Each number is 128 + 32 x the weight over its row's rms, rounded and kept within 0 to 255. Layers, rows and columns count from 0. The size above them is the row's rms in percent of the matrix's.

# layer 3 MLP up, 256x96, rms 0.198, rows 109-130, columns 0-47
size [ 99 105 103  96 101  90 101  98 100 100 100 100  95  88 108 104 104 103  99 102  92  86]
[[140 112 152  96 173  98 122 125 123 141 174 113 154 136 165 107  87 234 158 195 113 146 115  91 172 102 198 121 150 101  71 118 145 107 128 171 137 135 168  93  82 191  81 113 155 110 139 143]
 [ 86 122  77 188 135 157 132  89 179 144 162 126  85 148 170 131 139 174 133 105  97 138 176  77 153  59  66 134 152 122 138  94 138 164  96 118 133  99 129 140 156 166 144 113  85 169 132 108]
 [220 106 123  85 109 101  90 187 126 187 175  72 114 143 168  93 123  89 129 125  87 120 176  81 154 127 199  67 128 123 167 123  51 114 107 140 114 103  83 124 155 130 117 151  92 130 119 159]
 [147 164 151  91 133 120 169  94 138 154  76 107 156 164 122 120 108 117 114 176  93 156 183  85 135 129 125 187 182 167  99 115 144 118  55 121 162 115 176 142 177 102 104 111 118 136  78 126]
 [124 166 163 127 136 121 136 120 151 186  52  96 132 115 158 183 180 114 106  88  80 167 170 137  90 179 111 179 105 134 111 118  66 131 147 104  58 164 119 128 105  93 130  97 158 129 165 117]
 [134 148  68 163  89 122 103 122  92 145 195 104 105 124 133 115  95 141 102  54 149 127  80 141 104 117  87 128 139 109 102  85 186 101 113 115 151 109 140 104 151  91 127 137  94 103  93 172]
 [110 202 143 127  92  86 108 192 168  64  93 156 148  93 126 129 126 126  83 147  92 138  96 188 143 141  90 125 151 130 100 118 164 103 179 100 169  77 112 138  87  75 141  98 144 173 150 135]
 [160 157 183 177 115 140 144 156  69  88 138 124 116 159 124 106  67 160 136 133 148 100 107 137 152  95  95  93 168 147 157  45 169 145 107 134 104 119 163  60  99 156 176 122 118  57 115 123]
 [139 152 124 113 103 221 126  89  56 109  96  77 145 119 186 130  60 131 122 115  91 110 146 126  98 186 136 114 154 154  93 172 112  99 100 114 179 150 122 127 197  68  94 114  94 125  87 181]
 [136 146 123 176 156 144 138 140 129 190 106  91  45  86  91 195  95 147  99 137 158  98 164 159 138 174 139  82 154 200 122 131 115 157 133 113 175 156 105 123 172 107 101 164  93  67 172 115]
 [125 121 148  92 122 135 120 131 119 204 176  76 127 128 110  61 105 106 100  69 140 136  94  85 111 109 167 115 126 104 134 113 150  92 158 149 115 164 148 141 159 139  64 172 116 138 109 121]
 [190 134 137 101 133 105 123 133  37 131 122 112 145 111 129 160 147 176 145 128 186  97  95  97 112 131 128 141 134 133 165  73 124 109 144 141 103  71 109  93 138 142 180 146 110 139  48 113]
 [135 102 118 119 152 170 165 161 152 138  35 161 111 156 150 104 213 133 118 141  87 111 119 152  55 152 127 113 103 139 117 101 149 138 203 118 185  72 107 127 127 123 145 150 109 107 132 155]
 [123 118 138 157  77 171 168  87  84 120 154 169 148 144 139 137 141 105 151 124  96 127 123 107 107 140 122  63 140 162 152 167 215 113 134 123 161 159  96  63  99  83 132 130 129  95 141 122]
 [114 162  79 169  76 169  93 110 138 134 149 146 149 174 128 120 131 158 171 101 166 137  97 172 169  99 120 137  84  94 116 125 176  94 103 155 167 152 155  96 175 112 173 187 160 146 103 147]
 [118  65 128 106  81 133 147 146 139 115 126 148 172 119 124 127 132 129  80  83 137 124  24 124  94  84 100 137 175 101 143 147 134  45 121 104 116 121  67 125 129 169 131 172  76 118 105 102]
 [129 105 166 128  98 146 158 193 158 125 131  99 172 168  93  58 102 108 152 116 178 141 109 157 136 123 146 118 124 135 157 111 109  90 131 141  97 148 157 104 104 165  71  83 134 156 202 157]
 [ 95  98  91 137 159  82  92 115 103 138 191 109 104  99 141 184 107 117  94 136 131 137 170 157 138 112 198 139 186 149 146  78 151 107 133 132 140 118 166 129 110  96 133 144 186 137 154 122]
 [108 117 123 100 113 122  86 155 113 139 136  55 114 127 131 164 148  95 116 107 100  86  58 121 179 172 116 153  76 100 164 140 154 139  77 135 141 154  92 171 156  62 150 139 184 152  75 138]
 [ 82  93 126 125 136 103 137 118 196 178  87  91 111 165 134 132 147  96 205  78 119 119 184 116 136 141 120 113  78 126 138 221 124 114 124 187 154 144 158 165  73  96 132  85 140 120 175 163]
 [ 95 127  69 117 185  89 157 118 166  65 161 172 173  90 115 128  88 145 108 126 146 159 153  86 116 104 170 160 163 135 150 138 131 107 156 119 146 145 171 124 101 180  85 105 121 142 204 102]
 [122 128 132  95 133 135  95 127  93 114 157 126  82 181 200 146 108 154 129  99 142  73 119 126 151 187 154 130 101 123 141 115 150 155  32 158 166 131 194 100 166 167 117 120 158 104 149 134]]
# layer 3 MLP down (transposed), 256x96, rms 0.11, rows 109-129, columns 0-47
size [101 108 105 107 101  97  96  95  93 100 108 102 100  86 108  99 100  94 107  98  85]
[[113 137 181 129 102 141 103 154  61 112 156 122 116 103 194 114 166 120 113 105 124 119 123 114  92  86 161 169 130 160   4 147 103 114 122 125 147  99  98 116 102 151 169 103 161 147  59 141]
 [ 98  83 180  71 167 111 123 108 122 119 132  58 114 102 124 162 160 160 131  94  63 103  70 101  97 144 149 159 179 155  80 184 121 137 109 170 171 143 117 115  69  83 110 146 104 106 118 190]
 [143 108 114 106 147 178 122 169  91 151 116  82 147 123 139 117 120 122 132 123  74 144 187  27 173 145 152 136  99 116 115  95 111 119 131  89 117 135 102 185 114 116 105 121 126 110  84 148]
 [ 91 126 178  84  88 114 153 149 144 149 157 133  95 132  96 121 109 169  72  55 167 114  82  95 109  68  81  89  92  51 107 175  98 111 112  75 151 156 140 128 119 134 130 146 169 158 143  80]
 [150 141 163 137 182 160 112 137  82 103 169 212 101 145 110  72 129 140 111 138 122 111 120 141 129 114 172 138 112 144 167 159 107  96 160 112 189 144 140  75 185 141 143 132 123 115  34 155]
 [151 145 148  98 201 189 145 142 171 106  85 118  98 131 105 123 171 118 172  82 131 140 142 133 116 134  75 100  86 146 165 149 125 139 157 119 168  70 125 136  53  95 137 108 101 209 141  90]
 [150 180 120  64  47  68 149 108 117 119 142 153 189 134 113 139  99 141  92 166  99 163 186 169  93 113 156 159 125 179 132 100 154 116 155 116 131  55  97 183  77  94 187 143 134  88 137 125]
 [113 148 148 102 139 139 164  86 115 128 113  79  94 121 124 181 125 123 152 105 157 161 121  75  91 137  91 129 111 167 130 140 197 163 133  86 103 142 107 128 122 132  83 150  66 100  59  85]
 [126 130 138 118 102 155 146  92 147 107 160 150 211 120 147 137 108 115 133 110  91 155 185 153 139 172  90 139 123 130 186 128 150  87  96 109 148 137 115 174 145 129 132 150  78  64 103 189]
 [115 105 140 135  96 109  84 106 191 141 134 102 138 116 135 138 129 173 104 165 191  74 130 126 125 115 123 218 155 169 130 136 115 120  93 159 168  99 147 107 101  99 165 164 141  83 148 174]
 [139 186 148 134 104 112 188  96 123  99 116  92 171  41 117  81 118 122 117 151  94 143 142 136  86 165 151  97 131  98 147 117 187 130  42 161 116  86 150 169  63 151 117 135 123 112 142 165]
 [198  95 122 159 153 105  88 121 105 140 106 106 106 179 107 156  55  91 113 180 168 115 117 117 151 115 165 181 190 112 117 152 149 134  93 183 137 118 119 169 136 124 141 199  84 110 196 151]
 [114 144 173 144 158 212 102 152 159 111 126 116  88 167 126 121 171 100  94 132 100 135 122  96 132 166 149 119  87 174 127 115 121 134 142 133 105 128  75 111 144 200 130  94 109 182 114  93]
 [112 134 142 127 150 127 152  90 203 170 158 132  61 162 140 163  86 179 106  95  99 174 122 129 119 110 140 116 116 136 159 152 172 148 162 130 109 183  86 152 121 109 122  99  90  46 136 137]
 [ 92 105 131 114 109 110  97  82 142 126 113 123 105 140 156 126 135  99 157 144 125 193 153 192  99  68 157  87  99  94  67 162 127 115 110  89 178 171 175 133  88 115 114 118 178 162 138  68]
 [149  92 185 104  77  92 153  83 131 141 121 110  55 134  73  71  98 133 109 103  94 129 131  95 140 176 117 160 153  84 182 107 133 162 143 120 181 126  96 139 131 105 106  43 163 112  95 100]
 [147 130 101 175 152 123 176 140  60 151 122 139 115 105 127 205 167 138 147 118 138 148 146 130 134 138 103 139 137  62 143 151 117 104 105 109 139 133  97 131 146 143 129 139 113 130  97 113]
 [160 112 192  98 125 131 196 127 159 122 163 147 104  98 167 115 185 133  73 154 101 124 109  92  98 109  80 145  67 103  92 215  97 147 101  96 113 110 112 105 103 155 110 153 103 159 145 107]
 [ 98  96  91 129 148 153 148 169 110 156 129 145 146 138  91 168  79  95  41 118 132 118 182  89 129 119  78 114 126  76  48  95  96 129 103 118 132  99 103 139  88  80 201 111 136  99 132 193]
 [145 117 138 151 161  84  85 118 155  29 162  91 140 154 211 103 136 133 170  97 162 109 125 119 164 113 140 144 164 101 146  96 178 132 119 141 115 121 128 148 142 109  90  92 164 210  75 145]
 [114 120 112  97 215 127  98 129 145 162  82 163 133 161 237 110  82 118 190 124 146 167  84 158 201 121  96 125 113 123 126 134 110 132 114 193  95 117 143  95 124 160 185 164 162 105 123 147]]
# layer 3 MLP gate, 256x96, rms 0.201, rows 110-130, columns 0-47
size [110  97 109  95 105  97  93  97 102 101 105 101  92  98 104  98  94  99 102  91  84]
[[141 137 138  66 123 148 175 116 123 149 137  88  68 182 180 170 126 123 128  96 124 108 148 109 165 102 188 166 107 122  57 139  70 123 103 155 179 100 170 120 105  92 114 141 168 104 140 180]
 [160 176 110 106 141  96 171 126 103 109 129 146 161 160 109  84 115 125  95 146 101 214 117 106 103 139 105 136  92 130 173 130 109 109  99 151 108  93 159 163 112 142  90 117  74 140  98 119]
 [112 132 155  64  58 149 152 122 185 129 130 154  88 110 139 113 154 164  61  61 169  82 137  95 111  78  98  84 114  74 155 136 137 114 180 107 188  92 107 122 116 117 104 178 143 119 153  85]
 [105 107 197 147  62 156 106 151 114  94 142 130 151 168 138 146 171 145 130  88 157  75 128 137 110 104 130  82 133 138 155 129 151 146 128  80 158 132 148  96 144 111 132 136  85 112 114  97]
 [ 93 131 112 156 136  54  92  68 114  85 138 167 141 148 160  86 108 107  64 131 145 120  83 119 151 150  72 126 149 167 113  84 200 132 126 122  77 157 153 112 172 111  85 151 119  73 119 143]
 [106 112 135 210 174  80 138 152 141  87  71 151 108  96 110 168 100 176 103 175 134 142 177 106 143 168 126 105 160 156 126 153 139 151 167  76 150 122 115 133 106  89  77  92 175  71 111 116]
 [112 118 125 138 110 156 136 135 124 140 174 168 167 102 175 125 109 144 108 125 152  95 102  55  30 161 143 147  87 125 119 129 123 190 109 181 132 150 155 172 174 152  69  77 145 112 155 105]
 [209 176 134 128  95 134 163 130 119 136  89 165 153 136 128 124 135 121 105  90  39 129 160 129  42 100 123 162 176 170 152 175  92 124 126 150 136 164 135 115 101 164  49 110 144 181 133 178]
 [123 151 150 154 125 107  89 111  79 112 132 105  47  77  69 161 105 172 115 135 112 108 173 154 133 134 125 107 127 143  65  71 163 135 129 101 152 126 167  44 113 113 176 117 159 163 125 171]
 [114 129 130 156 104 130  77 140 171 159 174 108 156 134 121  92 105 106 172  61 100 137  96  72 189 129 170 119 148 149 125 166 100 115 186 165  77 142 120 122 122 172 121  95 122 173 164  83]
 [116  57 168  95 121 146 145 129  81 142  84 153 132  31 197  75 211 160 168 105 138 172 152 154 112 132  97 170 116 184 148  72  90 123 139  95 126 134 106 114 132 164 120  99 140 175 102  84]
 [157 136 170 160 153 130 107 131 132 186 162  89 128 124 116 114  63 100 172  83 144 122 145  94 181  99 141 151 123 153 127 160 119  90  89 127  78 185 115 103 138 148 107  97 110 128 118  92]
 [136 168 105 175 129 172 109 173  87 120 104 127 147 136  88 102 107 146 184  84 119 136  86  93 119 177 191 184 177 177 134 143 145 113 151 117 114 124 156 133 176 163  95 179 107 112 137 113]
 [132 104 158  65 194 119 152 185 139 151  47 152 144  96 174 113 117 149  55 143  99 145 152 122  77 115 147 120 106 133 128 151 128 194 159  99 128 112  86 139 162 125  81 110 123 147 174 105]
 [121 143  95  76  83 131 154 128 170  64 131 106 104 112  74 184  98  95  89  78 129 175  73 139  82  88 133 159 159  80 183 106 117 122 130  98 136  58 107 117 164 130 158 148 120 130  91 101]
 [ 92 137 186 139 151 168 109 151 104 116 151 121 135 143 106 143 162 171 150 102 134  73 100 202 124 149 180 148  63 137 162 139 103 169  84 111  94 137 165 125 147 106 115 108 107 118 174 104]
 [139 149 154  42  83 134 161 155 179 176  77 148 137  96 161  68 115 117 146 135  73  86 109  88  67 172 113 101 148 109  81 174  91 123 140 127 131 131 105  84 128 199 111 110 106 127 132  77]
 [138 172 150 101 157 130 100 107 158  97  74 127 165 143 106 162 190 163 147 116 123 192 105 155 159 163 123 108 106 170 130 183 156 170 111 149 142 167 121 158 123 110 100 148 111 185  95 113]
 [ 84 169 142 115 137 161 165 169 164 185 107 122 132  99 184 139 104  72 133  69 110  64 135 123 115 131 125 146  73 173 111 223 107 109  94 125 122 172 161 158  73 107 168 130 158 106 188 171]
 [122 129  99 166 128 162 144 157 102 124 137 146 175 118 183 108 149 136 111  68 167 175  86  76  77 133 202 181  91 151 167 143 100  95 155 149 126  98 168  96 129 201 105 134  95 201 165 104]
 [144  94 183 138 120  64 121 120  86 142 114 101 100 103  80  97 184 133 166 136 143  60 104  99 100 162  80 110  88 101 177 173 150 104 124 142  79 147 146 100 119  83 158 138 137 135 164 158]]